config.yaml
num_hidden_layers: 8
hidden_size: 160
num_attention_heads: 2
num_key_value_heads: 2
head_dim: 64
intermediate_size: 640
vocab_size: 1024
hidden_act: "swiglu"
norm: "rmsnorm"
norm_place: "out"
norm_eps: 1e-05
positions: "rope"
rope_theta: 8760.0
rope_fraction: 1.0
qk_norm: true
attn_scale: 0.125
bias: "none"
tie_word_embeddings: false
parallel_block: false
init: "normal"
init_std_qkv: 0.0361
init_std_o: 0.00903
init_std_up: 0.0361
init_std_down: 0.00903
init_out_by_depth: true
optimizer: "soap_variant"
learning_rate: 0.00573
beta1: 0.95
beta2: 0.95
weight_decay: 0.05
lr_head: 0.0101
warmup_steps: 32
schedule: "wsd"
decay_fraction: 1.0
decay_shape: "sqrt"
final_lr_fraction: 0.0
batch_tokens: 65536
max_seq_len: 512
doc_mask: true
train_tokens: 173100000
max_steps: 2642
dataset: "wikipedia_en"
Each number is 128 + 32 x the weight over its row's rms, rounded and kept within 0 to 255. Layers, rows and columns count from 0. Numbers have three digits each. The size before them is the row's rms in percent of the matrix's.

# layer 2 MLP gate, 640x160, rms 0.111, rows 517-530, columns 0-159
107:145127187126066175161158089110113102172145136128123119114069150092082199117144146163180105111147094124143116148135145124153123150187080117131098114144088124106127121161144140166107106125128106106105174138075102085079125128097115136157145153119171130148144154154140175018153129170171197094167125048118107056146140110135114117151115127181112114097090130151093141123174096182167052094082140133062163146115152155100104132167091180129056130128092108114132136107134142090141161078150101
104:179165112102133156136121094128148153164144099123133144182117125122134101111163104136133155179233106094163118149128127141140141103103115126177157109134181092122118181121127191094148128149070114151143095098180126161151116084151166106202066101103117172140101107126126141067091113127137142100099143178112149167130121153108134129147085141115154122172095145057140155225104103107145124129084095108120050109109122062147178125158153137087083087144138137130116085098163215119139184138135191
099:117162068117189108146134131102125135075146117121095138088082088180086152131097113153089126102116151154107146056162162143114136159134122204142181114143108189145151157077137077109153179126171124195092132144095146090142141127098166068117097128145212107164159155144160140127110080133133114150151095145133123122183179157137117094097183162143112125142135182092084114152130161142138106204138124130119166133123111141131175160110207120154114098141097150197079121093170140125058196127118108
102:129160105074164149094039139194112061138189099112086148128159095154194098093103168094089087136110154146136127107131122133143124145100161114178126133173133162137137103137129113104093171132184184142110165077157151085133157111149161129131141106112170132136153229111181138162091092095158108158124063135160126129103106111130178176178182160140150156131117094115182085104098143149189110115066121138138181100096097143111152157109132163082151108143166149076145078070142119132107142151152129
103:143118102158159162124104079084100100139154082135181127142140174098165077101074127206102082138135102109148056128155109120189100120137167184122132113118123188166108104136121109195108095110106158127098115113124156153092068117107106153162089141125103151106136125137108171137153093050161135104059147137145109091126122135092164160152154136113121148120122183098088173186103129084149112132071110078113137054183103163132159139153181083144125075108056131124112147135124107158077107063102156
094:145098075140051141130086121107132107107111083104144108072155121158069133133143112095123105128128103166140099036141169090185161104119146124156132130131205125107104130099161075156153127131164146169137095132091171118105155071150101137113156091171167117092082084072133158172156137047122110104099098165129117117185116136104114089114139135163133122092087137072163138078139230130129124167157188116136080177089125144132175101146109132133123121139074165157169162095108138120154183171140140
097:147157209122105150133116107162072112112120154152073151121126136081077114154127145147089188144128094155145110097115148141114175162100130172105169125099077155156104138092108087147129132138073145129180128168131158130069153127149103176112137159114088144146109148118140107142125109222155105123110135076162110135093135128144155112180139062153091112123125187131152074132186170118148154096151146189178205131142092166122183126069066140093123091209124150113156099148108126189143173149178151
100:117140155082067096118104111158187121109147182117144124142117115137195136156113189195139115186137171141153180182086132161081121119146124151128143183113117117190141121134124153066110123085124089106163184117086139197097127150164160120123110157109121105106106192062095194129107149132095123070139192138129137153149111104183107131131125138145130137178149123118106131177122104078117120132130117119145111182113071103114128120130103098084078139122175099114101158134157063135145062045156062
103:130119129072128177087053074140130125102163188163173122114082122167094147190129088118106110188115115124130109137105168143029141110137102093109124084136101156134106091134132128202186104122154150072134165084159153134117116131114128147091185160121117116179076081117148145196147056164118083109097112130156156105133209085135129140111151085122099122105090137136076118171092078115104160106192112090094163094100112108128117134089135112123145084138109158066117127072134149148121164107116147
106:194074109129128116136160155179158084098120173116101175198146144104198144141086123131083100121183107137135124117111102127161180159118129114152043133149112110097116180107111136096120098144175083150057106086186105125157084144087153128106189095121172172168112108159129088126134158107148170176103158113099130208111098111086074080093089106131117126162132055128106131125145129114128105148118175157161118140114105126081146157144094129121170173156200128148079137112148167097103172150117175
101:099122180152131197080132114130149103144139089120143083060081137154135157108196115190146153139093112128105155128166122127162083162119128155097122071133194145125148121169164064129085087060151120116175110165127094126106113117131148093131117165114146138144170132160139153144187081128122171180122143132127162072149143139157097127099143102138126101123170172142136105123088131180132085149086094106115213104135128182187113097122167110137149117185126080168090104176203153132070202127154113
102:143122132117123111160138062154143112119134131117118180134143200082100180112118096096162130126168161108105140028180175117147136151185132179141107108091082119093119182156194091133165125110119070139150115100121117133101111136130150197111121135155090168133146093076141080119180111178122123153144086096146100096137091137157106080092078098118204110109148167172149180152057129127124136097121111134171114112086092113082134139161114136136126185198184108140082127113097175160156160136092152
096:159105134053133083111138112189094128106136112114133108078098074131157166105108128155086138119116170089102103136098151159185169164191132133098154057112113160093110129089124088116095082169152118184119097109103176186078093176133108085147127127133179116106185141179139139102126122116174115090085085153112114099153140106107112146140107166158106146113118119201103110130129117161065109081096136105119112141115124101093076119102073088199145056110125132117111126079135156146034108173112099
102:152136112123128102071123156129065160067088103096113127147076163120154176126113124110129102116198130128125094182154165197095175104154136103188117084191087100135108151127116189111132121185137153167126142104154121136110103098138089115117192135134114148141182165067111215122104105078147134090099088129121162100179138138044146072164156158150098151152111151108130102168109118167125092104154194185137094150142168113113134092126150099110125066073081113154160137148125126175089128145145110
# layer 2 MLP up, 640x160, rms 0.108, rows 517-530, columns 0-159
103:111114092115069133096112078102077164134077078171135098057114092068132137113062128106147108121128145136141058078097124122114190174180161115107136135078130068071146112165107134082148106168103139125079152172095133103082139102123152115169151128079130150130158078145174115112116158179188162118163153157151117092180194121160106103140119186147105151108129135122196120051122123157163124075180106078116098130109092120111133128136168120186112112144137118174136111128103145095105144137187103
102:192194083133133146095117057162158106129170131163141130144161117173106155137130145063087150179184132090157149119156167166189091179146129122063171135188126148152107154137086123112166086128119124033172095112111147084121124150159150091142123126130060161138092103082114087105094114135142116094150151143134110154135119112123151113162137155167158138096069109101162100172146135123125206156146118101128100160144062081159069166144123117128085130141118161177146115130106206112110129139108187
102:109129155095146121159152139096171114114136047100107130075099141099129106158113159171152121162155146147176105151134060123196087112105103181105143142095099191110156084121104134128148156132102126130194226181182107031144175160151160131057097120116155151128175083140099165124153131156143145141063159077115089169121132112117099118094065121138142132118076120169176151147149120070173153137123129148155068127132138109102161136100087147121108113123096084093135152128115120149130146106144196
099:139175179116143162125098119179137158153144163190102149153097105141169095160138188157168097111111122194095155076080117137129127117154097150151155089127118158100102119133108097161158158118095165063183126141167135170160171096177166163154131161157081039163172090123155059140103114160119094127072114088146146168160183120161153155100115174128076153087069097176164140078167129113082173121134093138124126133173165116123174166099154098172114127083114130081145154149107149129132147136169120
099:157174089120147162131097150152142160128166102128140074129089140139120114121106090108125126153122064115166085177113143110116183160120135169142094177162152105059128135159120142161140177098141131139109081131078136175115143125190206115130090141120130110147135186206133152120199114204158190111101067112135098163144153105151134139092156085077154134112100163148134139093129149126200123143147174132143125128108139185107084071128135142079151101158179054134128203147114195125143148140166112
098:168055120076124129148133135097107115070039097143124159110078129110172102131082100146120158157054094179168121077103097124146125096102178083115128151117193152141063080129150151120146145065167200153114148086144150114126076137051102131121131092151097137150099154112096071124060100131107097081096114132119115103072078117107156124153150155132136139123123135084170141175123142093104186077116093144123136165094124119149096138123123077085174108168141090151155102124104150115147113105172084
096:169096156136135103141145117085201151157164195115138156103117107159095136208091108164089160176102119116128118139123088150148106131130101121116194180130134113105128150165094103082074124140143156172116170187151192164048123104089173173128159101151103184149136125128090087149091144101123061102145104090146111118095094127106163152114132069145137131111039129110095164134142082175119139144099129111072097136091159111099180152105192120131068144172111176127137098142172143174110163116134129
096:158123140124116140125104088116101102173095138122167136162133137119146186121158143134171127097124124169088111077173124149122131094200189148034130160115143085133079093119138190118139131143194109117142108062135143155155074153107125168158167128124063086149150143200136102049124069117143135164123098082073170109088147100144179116112072107135109118109149120163173136115109182101139082144071165088112152099143160121113131108095081128116119063136076170062143094111126166149142166098131129
102:153117121053168179116170137150146193103094110148151151101062111112125134143095118073102079120126090115117028105124236156112178127177128154104093081103159147126119082090195093112079120129093151165146122133129094156086094126134067136135085163167112131107145173082146125083156058112093101165140127130116075127124117191092109154144128159144119098158165118103082165159095074148100097131130181136148121124145082158108117130096143123120103176122116143159109129106140135142188151126146068
110:068129154174191129145109124112116134117120118091142137114084157142127142131190148126113104117076131156184132210107142157111126128116111111109140187119100140181099107122186164168187164149122134122163110133111112134150134129180123072114106161137123140094141126152160120126180111088164090085134111139181094147130145115130136142182070189109144128176084205092175121106139107088045117084061123116212153176115166157153138099183151167112155136044121104127130104115073109128127127165152081
108:097152122108134127080135155139154074059165143202105109120125091137123149085175133187158133115103066166144161107138124168144124101085087084107115188144160124164089173138153125142151110049093084082114104159122121139105150129152135138129158155179141095120162104100105132133160115058098210155109117132090147145115167111107150132065134104113163101169185120182135128049087121057189110130085080087130147091080102161175163117112157134119186124140100149166094108157108163139145144110143135
097:162123164166120179105087168181131108167071165095159085180094165127113120127141155066128125197153153139168135151168178145092136100118164129111138111127151160139138070164146123191117086119108115130102121070126164123108150164161150165106165158169132137109134117162091095124137108141116057151162065086132144164101098141123119020136106077121130183078176072104172102129110132169109094175072170135159132119180150118142152105148137101127132103069091150081105094114130108148076129076138108
098:124164189126143134184216134080120081154166106080208107166163120116154093107168180111166125158107099142135163182156121086177147175116133121096122177112130214136102140118118148118120113093089121154138112150157178068137110133123142114142113134126189108159150129157141189116130194086148099093138112128174115108137110117113110142090124151110216138108116121145140098108134129095103056161122118145118120142088149149043198128089141121098157179157152106145135126086109159134183114121071180
098:095099143170131091085161069138139145146094095144151100107155160140110100127128120139092097136154169093099203135140149062139130129100127104140146127088094067137108124134081146188108105107125144146108129059097107192192117064129071160148148137168140150137128082147129157166107152097132194177137139141140117109071076148113106118124168148044108080160158119119147110167124100168102114071161120110178111112135112123184123049133136111199109189116120121095162135144167152156082077154166174
# layer 2 MLP down (transposed), 640x160, rms 0.0979, rows 517-529, columns 0-159
105:110124082183160100149126142095133121114104093140138210125181155112116177141054092080139159178117123147143098108078121165091138133120140077078151150138072132110126078105124096112144136147132127168141122154147106108154156078133096081097077080074105158127118148122132128119081146181052105094147151146111097148112067149096104121065144160068101051178097154080145176146142174159110120140085102147138095165155126174125109146054144143116147103128105143172113098097099099135170117111162209
098:071061150095123132102139147102211150111185131166126119097174162151115156168107132108172129117086164120093135167113142103142123123108134175111159121150143171140072081148140130137160105133146131077129145075104150118112067121161139161074127126081126126121069082146052150109110116105127110100152105133187108157131122157082088173197063113118153126107132078138116140114129117159108143128168074197178161165154156102141173106099185187119109140091081201136136105157102170112159133155056136
102:152161100181117118065112121118114172123143099126140052135124166162081191158084106177099157145063103091122155114089152179090180141134171156099176147113130161132091119185141192195152124147054071146178131135121073139131098120162149185176152169150141142138153118083115121116144150110042143191102070171170129109090130139098137124098183177125124093146117102112136162136110134122083112082084162093139122115133128122096105121167149161140099111159108118141124176120168151138086130147160078
097:114153090133147121125184133070158118110169128134122192081082158113056175121153105094139108168125118129130140142136142123099131131123130068144155134181159104098058105109098090123139174133155118149110094117076073155149134107088070148135181082150152161119106147171142097161110134143108152135119130151117150119119121129084123091123126131100242176146129127065170148148122105151152120125126104072057107118152165176120118122132102041139112090152080165188137178104171145153132167153076212
101:125179177139108149089088077144119111121099140121127210149121116084147117108129147131077108167189122157134113176070099115109158128145115153151126165116126189137124100122176082126148135042120113155190175146095102168106131178124154083073125112154177123164120133183124085143043181118130156095156155067099120169127113097136123074117150114134097088137086107129173098158149065133077119145155110144117172157055120136140122154154104096083078097096099079125151166119084108179144149126167154
100:101170134076156141143170076118080142112135225117155150097164111100145116134053142181099124126130150106101150131145114125130147193170132130135080136091110099151129146101091165114123118096075089082128131154149125150119147157190163123128139190149097132139158177100135178145133090144139114125216122123145166130183134112174141110126169135090072083083127166138099132148127094157070116185084158169105162064129114135141102101189159161152123171117175075126108157150102133110105064130047154
100:106109198119150149092167177103097137131096130140134182154135152121097080131159116097139160139091172157088176170152110103116158123118186151116102115119083112112105123147160157131128104147136104083201097088136101127113150127126156081107170103086107147117061184163099168112157075123143155176163122085092096095157089151087141103105165149109129133079123147148154116115130221130148182147179137146122087094109074135106111151141152198061178144080163084120126108120079048131145062144103156
096:145088177100123193176154143119129128159082137190105103068109156133125113100102069112103112100128105131150132144098124127131103137162099159160133121117136132095141139097113135142089101081114189131083061124069183121141158167127167107117165122124168188174106035091081143163174161126118101089123137156201115076140149149129086104088146132134176101159139148058174116154138104126095160113120141117161134117077152125144101048172072130181183111127141094147154172093122146157116169131196120
108:126067065146110152157148138093142093118083111158161121137127200054127116070135108125150129143104153122134126129102095173126175138105107120106152147113150093174113112108145153151125068186087106042110138109071097128198130110150122182209097125059149129071093126075121119128104118187119148141169120110148127154159139080131125150158150127097083092110095098117139110118129127126089193161137117139117073098168171157166153149101087097108139126103148204127093089162079135209140116097108098
103:101163106083091106080134133097124102191102139111130125132154093098150149140084167136138128121145131064093091049107125142124155124065164103138095074122188133149088120184153084094099142093099171195124101153119091167130146155073059142087164133161106116135155137128185157122108096147089116211135123073079155113061087106164151165115112149128092142156182082172103149166096119090160117101125109107138097138139097082130123144091088094121109080119128073116152180120115122112173130137081187
104:109120098196122142106104143150122116101165190136160162158127170074124127080124158115134171075127171154104078117142139104126155165094122139121092175152075154158082106123130191109179168101138124125119056070148183094159119147105120135122112143102128070044092158099151090144112113085121156103084135154141148145117119123115144120196088142130121230124101118127149144165142127116143101123121109146119065135089113124162190110112106177111113151055115106105117146087115095138151033141127048
104:140107142167128148129201091096115161122118130096121163148126123148147158170151074100118142136158117133105104114164050124148123159094106143186164112132099102119139140078164141138174139163105104159161160200112126141099147110132167073123114154112124140193153096104058160127143054111132141130149147111062099144084123193161162098093120154175129114116141105086124138120130075132155136168219145136098186147157140163077153139114105172148165154106108091162159172164133087036089081102079094
096:133143171133129141131089183143181109100157166115133132115136103172103096108171092130143143132067129126139187149109164169075100181175125158137083168115087120116097147195054150110063111110131147116049131096165131162102116192156144156145152102090154136130175081133097029141102107089089105120137097106162100088094154081084142120135125153137155102111098118150172108115097130133157130155128098063164107118168090133158066105112143053141084108146136101118146180154101134132132045131128094